From a checkpoint of a small transformer trained on Wikipedia: 3.63M parameters.
Each number is 128 + 24 x the weight over its row's rms, rounded and kept within 0 to 255. Layers, rows and columns count from 0. The size above them is the row's rms in percent of the matrix's.

# layer 9 MLP up, 320x128, rms 0.163, rows 307-315, columns 0-127
size [100  95 101 103  93 102 100 100 104]
[[138 167 112 138 151 177 174 107 115 112  91 126 176 125 133 173 148 144 111 139 155 153 131 128 111 125 139 154 155 120 109  97 100 138 155 136 155  89 106 119 124 110 127 130  96 112 125 164 100 131 138  86 126 148 168 157 108 126 164 132  84 136 131 115 140 134  83  75  83 122 126 146 144 134 111  92 141 112 106 132 101 135 149 136 133 169 190 144 115 104 137 140 100 150 134 131 101 133 126  90 101 175  95 141 176 128 107 116 138 120 156  95 117 120 102 162 134 122 151 116 126 144 126  92  88 127 110 102]
 [140 108  88 150  61 112 123 159 146 155 142 168  96 133 165 153 107 104 136 132 130 136 122 131 113 103 146 153 100 107 131 152 100 102 132 126 137 143 166 169 140  94 145 143 115 129 135 109 109  87  76 157 119 135 108 168  77 112 123 165 119 119 195 161 141 124 163 154 133 145  87 116 141 154 163 149 161  85 113 155 155 131 137 117 132 111 152 138  99 114 103 127 131 113  95 122 138 139 119 145  88 144 139 107 133 109 137 141 143 178  98 127 136 162  99 135 123 131 111 128 157 135 118 112 138 123 179 149]
 [134 154 120 100  57  93 127 142 148  98 130  82 129 119 126 150 145 157 128 136 135 177 141  95 166 127 123 124 104 133 132 151  87  85 136 162 120 152 137  72  98 152 151 111 103 139 144 163 123 139 106 105 122 132 166 144 128 141 121 118 108 131 130 112 117 131 131 120 110 165 187 130 128 107 143 103 148 100 166 174 154 108 144 138 107 106 112 151 137 183  96 149 109  92 164 153 152 128 114 111 107 144 100 155 137 111 101 127 119 139 106 123 120 127 122 160 109 128 139 137 154 180  86 132 170 113 113 147]
 [148 120 105 127 141 109 164 105 134 190 140 139 139 194 122 132 133 103 150 127 137 145  86 166 125 144 147 136 147 131 125 111 138 146 103 133 129 164  99 192 108 141 104 123 169 149 143  87 113 126 128 121 115 163 156 146 122 161 157 134 146 137  95 157 166  75 103 141 127 159 183 127 112 104 118 164 117 110 135 133  80 133 154 131  99 149 123 101  99 103 100 100  79 123 100 137 125 120 102 133 144 124 126 166 164  88 117 164 137 124 118 124 111 147 128 111 123 103 116 127 165 105 131 127 102 109 122 162]
 [101  82 115 127 110 110 108 150 141 119 165 130  82 160 160  98 105 137 166 117  89 144 135 144 120  85 127 154 154 154 136  93 130 115 184 151  91 115 119 109 141 148 163 132 194 148 134 133  93 121 147 122 129 136 134 107 143 147 149  84 103 119 123 115 132 124 112  88 136 145 127 142 166 140 111  97 116 100 129 127 154 135 121  90 158 151  90 143 136 154 157 147  95 116 151 116 143 174 105 166 120 127 144 133 147 140 179 123 148 172 116 129 104 136 142 110 160 112 131 133 136  95 115 129 122  99 107  66]
 [ 76 131 123 104 104 134 153 114  83 168 121 113 143 161  90 116 134 137 145 126 159 117 117 106 106 146 137 148 163 131 107 125 141 127 119 158  83 138 116 138 137  75 169 100 151 155 159 105 116 106 102 124 106 139  95 147 114 118 134  89 118 143 151 102 123 167 140 135 140  92  95 167 135 119 173 152  80 102  93 119 144 103 131 172 137 148 120 110 129 156 146 137 109 121  87 115 151 139 141  89 154 148 148 154 163 166  93  86 118 115 147 128 132  98 136  95 117 128 163  95 114 149 121 163 126 149 147 100]
 [168 140  98 136 115 140 159 156 125 175 164 110 125 119 166 112 109 163 152 135 129 132 123 127 144 159 176 174 107 135 134 148 102 148 157 158 123 103  81 103 141  74 148  99 146 116 151  95 104 147 134  78 108 125 129 136 162 142 164 134  86 141 172 107 116 104 129 134 119 164  91 135 130 127  77 142 122 131 132 107 114 120 142 165 127 109  98 106 128 123 116 175 139 128 133 161 122  95 121 149 116  93 152 100 144 132 182 110 123 157  95 106 125  88 135 104  90 140 134 118 135 131 132 107 123 138 113 169]
 [116  95 121 130 109 142  86 113 121  88 115  93 112  86 113 174 101 124 136 142 140 130 175 139 122 144 127 150 103 112 132  87  98 109 130 118  95 122 146 120 151 147 130 124 118 107 149 116 117 144 161 120 146 136 157 116 142 156  69 119 129 132 125  90 130 179 121 105 133 156  83 166 107 100 100 114 128 103  93 144 141 166 171 135 125 133 115 160 120 134 145 124 166  90 144 167  97 144 125 117 163 118 104 125 123 122 135 118 170 133 152 100 124 131  82 148 140 150  81  92 136 111  86 124 129  95 160  75]
 [118 143 145 134 115 109 154 109 155 126 149 114  98 125 178 147 144 172 147 134 128 143 141 148 123 119 128 137  79  60 151  92 117 138 137 111 147 119 184 124 136 152 143 154 130 107 120 122 136 142 113 142 151 145 160 147 137 139 159 123 146 106  95 113 124 113 144 162 100 142 125 106 148  95 139 101 159 169 146 148 124 149 177 181 121 100  96 121 134 119 147  79 125 167 107 121 150 115 172 113 144 100 149 146 145 187 121 132 132 151  85 111 121 125 107 143 158  77  98 121 154 125 112  91 130 104 155 146]]
# layer 9 MLP down (transposed), 320x128, rms 0.161, rows 307-314, columns 0-127
size [103  93  97 108  93 105 102 101]
[[132 118 100 119 149  91 152 153 108  73 130 129 161 125 150  89 129 149 115 115 124 168 136 131 138 150 157 161 128 109  79 129 121 131 123 167 166 113  84 108 132 111 105 136 111 178  96 153 167 126 137 136 114 149 139 126  67 113 147 108 128 141 103  79 173 106 127 122 144 113 126 143  39 126  96 124 108 121 143 110 159 126 138 145 120 127 160 137 119 127  65 108  90 155 136 102 123 137 123 133 137 122 150 132 157 145 127 161 123 112  95 132  99 104 134 140 117  95 132 107 126  86 139 130 108 129 153 101]
 [112 113 153 139  90  98 147 124 134 109 162 118 121 102 119 186 140 126 127 121 112 178 124 151  97 102 123 120 132 115 140  86 102 118 145  67 112 107 140 103 113 129 122 162 117 143 123  72 106 109 114 144 127  92 144 144 153 149 143 133 146 160 166 111 163 127 106 161  85 146 133  83 124 127 137 152 147 130 136  75 114 137 152 130 141 127 145 136 193 120 109 101  87 124 142 127 105  97 150 101 139 115 115 123 106 111 120 135 177 103 119 149 139  78 125 122 127 105 162 137 129 123 172 106  98 177 135 110]
 [113 157  98 155 142 159 112 136 100 111 128 119 105  66 143 115 102 120 115 125 107 140 128 118 104  75  87 181 149 133 152 138 153  99 118 150 132 132 131 135 115  83 161 136 105 104 167 145 184 148 134 106 151 136 129 161 121  89 123  95 116 133 148 147 135 100 111  74 139 167 144 135 104 118 152 144 143  93 128 135 102 147 112 127 100 125 140 175 162 125 115 102 155 178 148 158 128 143 115 153 139 146 112 130  96  92 129 117 114  69 131  81 120 138 117 164 129 173 106 124 125 144 136 146 130 114 137 118]
 [ 98 104 163 128 107 131  92 126 125 118 136 127 157  96 139 132 123 120 120 126 166 134 129 150 156  77 143 136 143 153 140 163 116 128 149  98 157  97 137 120 101 134 142 146  83 120 173 105 152 120  97  99 117 138 133 155 133  85  93 109 132 131 178 156 131 117  95 139 126 106 113 112 127 123 159 122 136 170 164 120 159  99 114 155  92 124 153 177 174 106 152 135 127  99 132 123 120 123  93 162 106 163 137 121 129 125 120 129 191  76 151 123 122 125 197 135 125 114 102 106 118 120 153  83 104 115 149 142]
 [116 155  84 122 120 130 111 134 142 141 157 137 155  83 120 139 123 144 165 124 115 161 188 112  94 114 151 130 105 123 111 138 182 114 151 112 109 118 111 124 143 151 122 126 114 120 151 128 110 132 160 173  67 174 156 133 121  99  99 122 124 147 161 119 160 101 137 124 181 153  75 116 175 131 129 113 111 148 151 130 149 126 124 145 143 111 178 134  88 115 141 170 124 128 106 138 100 137 131 133 103 101 121 119 107 127 136 133  80 114 159 125 132 155 119 135 124 128 136 149 172 144 189 119  91 120  91 150]
 [118 117 106 153 122 129 121 130 128 139  94 107 137 103 145 111  97 115 125 150 136 134 119 141 152 162 104 118 123 104 126 101 177 128 113 111 127 154 114 186 115 164 125 156 103 149  92 194 156 154 109 134 164 126 138 117 149 135 108  96 175 106  74 102  76 102 155 152 123 136 121 117  72 139 158 118 170 110 130 138 145 146 137 140 162 140 177 121  78 143 138 110 174 126 157 116 138 108 105 110 115 136 147 105 131  96 107 130 143  92  87 133 105 116 121 121 123 158 108 157 126 147 145 124 134 129 175 155]
 [125 111 148 129 135 133 123 160 132 159 118 108 106 132 107 134 134 104 120  92 134 131 117 118 143 105 120 109 142 135  99 124  88 157 108 143 113 124 139 158 121  94 103 125  94 138 113 156 147 154 102 171  86 131 125 165 145 141 158 116 158  87 116  72 145 118 132 108 142 127 101 120 138 139 170 150 112 140  90 118  95 127 140 138 118 151 124 150  98 152 161 121 115 110  85 133  76 109 153 101 148 149 186 143 163 147 109  98 122 137 123 130 153  98 158  94 196  96 166 139 128 125  85 126  86 124  80 148]
 [182 140 138 106  96 125 107 117 107 141 170 136 129 127 148 105 127 121 101 141 154 132 107 142 129 119 161 139 146 119 150 121  88 137  95 118 122 163 133 143 115  81 138 126 141 161 120 134 145  99 139 131 181 116 120 114 118 110 149 132 171 102 106 128 133  96  77 195 124 131 119  60 125 139 144 107 125 156 105  99 141 157  88 114 110 127 133 143  99 168  84 149 139  94 133  94 131 132 144 113 137 152 129 142 102 114  72 160 107 103 131 122 150  91 141 153 183 145 171 116 137 141 145 153 123 115 153 137]]
# layer 9 MLP gate, 320x128, rms 0.178, rows 308-315, columns 0-127
size [ 91 103 106  94 108 101  96 103]
[[112 145 113 122 159 113 142 166 133 141  97 107 116 101  78  95 134 107  97 117 107 131 192 127  94 129 135 162 158 140  83 108 121  89 160 142  83 123 142 149 142 155 135 102 132 108 164 131 140 152 183 106 116 137  93 129 139  83 124 117 124 105 147 139 123 122 116 149 127 146 147 139 128 153  96 119 147 153 136 118 123  89 121 120 135 116 125 109 143 116 184 156 139 104 143 114 163 102 143 158 118 130 118  86 167 122 118 163 107 175 157 106 107 115  88 120 143 110  90 126 131 181 134 145 157 129 110 171]
 [135  80 121 114 160 112 120 150 152 119 167 142 163 136 105 136 154 105  99 151 103 139 134 166 143 121  86 155 122 132 148 155 128 143 129 128 120 106 163 197 145 121 126  99  89 131 114 113 136 167 128 119 144 155 116 134 136 142 125 155 156 124 107 117 115 128 137 134 134  92 137 136 114 155 145 100 163 167 139 137 175 130 161 123 155 147 151 125 138 126 153  88 125  79  90 152 145 115  85 130 123 157 108 118 132 144 110 121  75 120 119 174 112 130 147 133 122 127  62 127 186  89 130 121 148 148 166  94]
 [193 113 119 141 138 107 154 142 117 109  91 114  86 159 153 110  95 154  95 160  94 132 134  92 106 126 110  94 129 101 139 114 113  98 168 163 119 136 123 129 153 164 138 112 158 137 120 159  96 130 128 114 123 104 111 123 109 138 174 130 151 167  96 132 105 122 102 145 137 101 108 159 131 151 129 146  53 109  95 121 128 105 150 111 141 113 128 136 147 125 141 105 147  58 134  99 151  89 131 112 126  88 102 143 139 102 133 167 161 129 165 127 105 103 142 153 148 150 154 155 128 106 134 137 128 108 112 109]
 [173  81 131 127 141 127 134 138 108 139 156 136 122  66 113 137  98 131 106 157 173 108 122 170 116 128 114 155 132 135 108 132 127 126 106 149  94  82 177 165 155 131 121 176 144 104 101 133 130 107 124 150 145  85 128 115 179 159 126 114  78 121 139 121 154 109 102  99 150  93 125  98 145 150 117 115  94 127 105 172 151 132 162 132 126 135  91 153 126 115 141 121  81 116 140 113 155 145 114  83 112 127 135 118  99 163 154 120 105 119 123 125 103 136 135 163 135  87  91 137 127 137  98 109 156 172 117 119]
 [138 159 167 150 116 142 104 139 116 163 119 146 165 152 122  96 179 113 164 151 114  87 145 119 145 153 114  73 141 105 130 147 106 179 115 114 117 121 154 113 174 139 118 175 151 120 114 113 136 123 170 116 149 154 114  78 137 157 125 138 166 113 129 106 126 109 152  94 118 126 117 103 129 124 129 126  91 122 120 153 134 149 157 145 131 136 116 140 139 114 134 132 103 167 159 101 154 105 122 119 149 156 174 105 145 137 113 155 111 143 149 168 130 141 130  98 107 125 137 211 109 108  90 128 164 141 161 119]
 [130 119  83 111 144 134 130 122 139 101 116 154  99 138 140 103  87 101 128 133 104 140  98 148 182 114 115 109  89 113 153 172 131  89 157 171 134 139 156 118  88 137 122  91 172 105 142 167 121 135  93  77 148 100 146 144 136 126 122 162 100 150 105 141 143 135 132 124 134 118 127 128 115 149  96 130 137 125 110 140 157 135 116 118 199 119 121 142 185 127 138 180 122 124 148 140 163 179 135 121 131 112  95 118  91 132  88 100  92 146 113 130 139 140 120 158 124 130 119 110 140 130 177 128 140 164 124  90]
 [127 159 162 164  94 149  85 121 131 146 122  84 161 125 146  89 166  98 154 106  94 129  93 142 117  94 108 124 109 133 124  76 114 157 142 136 113 132 151 134 139  92 128 117 126 141 117 132 157 126 148 101 102 146 131  95 133 196  86 112 111 133 128 139 154  81 129 177 104 135 133 119  89 148 169  89 113 140 112 111 129 147  97 129 143 158 147 109 122 131 120 134 146 141  72 169 115 120 149  77 163  88 153 102 154 134 111 125 149 113 135 152 117 140 151 136 102 106 118 145 145  94 130 158 138 132 117 138]
 [104 108 120 140 194 156  98  84 189 157 122 144 118 148 122 168  92 137 112 117 117 123 129 116 121 138  82 119 138 139 124 152 144 152 154 156 135 124 154 159 120 136 156 140 115 139 155 135 111  78 159 107 131 134 115 110 117 101 144 105  91 136 110 149  99  93 151 113 112 114 129 118 134 129 146 155 119  84 104 117 127 133 134 134 123 130  78 150 137 142 147 142 148 133  77 153 139 137 108 124 124 114 120  90 117 113 151  83  81 131 122 136 108 110 122 126 117 159 155 172 133  55 142 158 125 184 160 133]]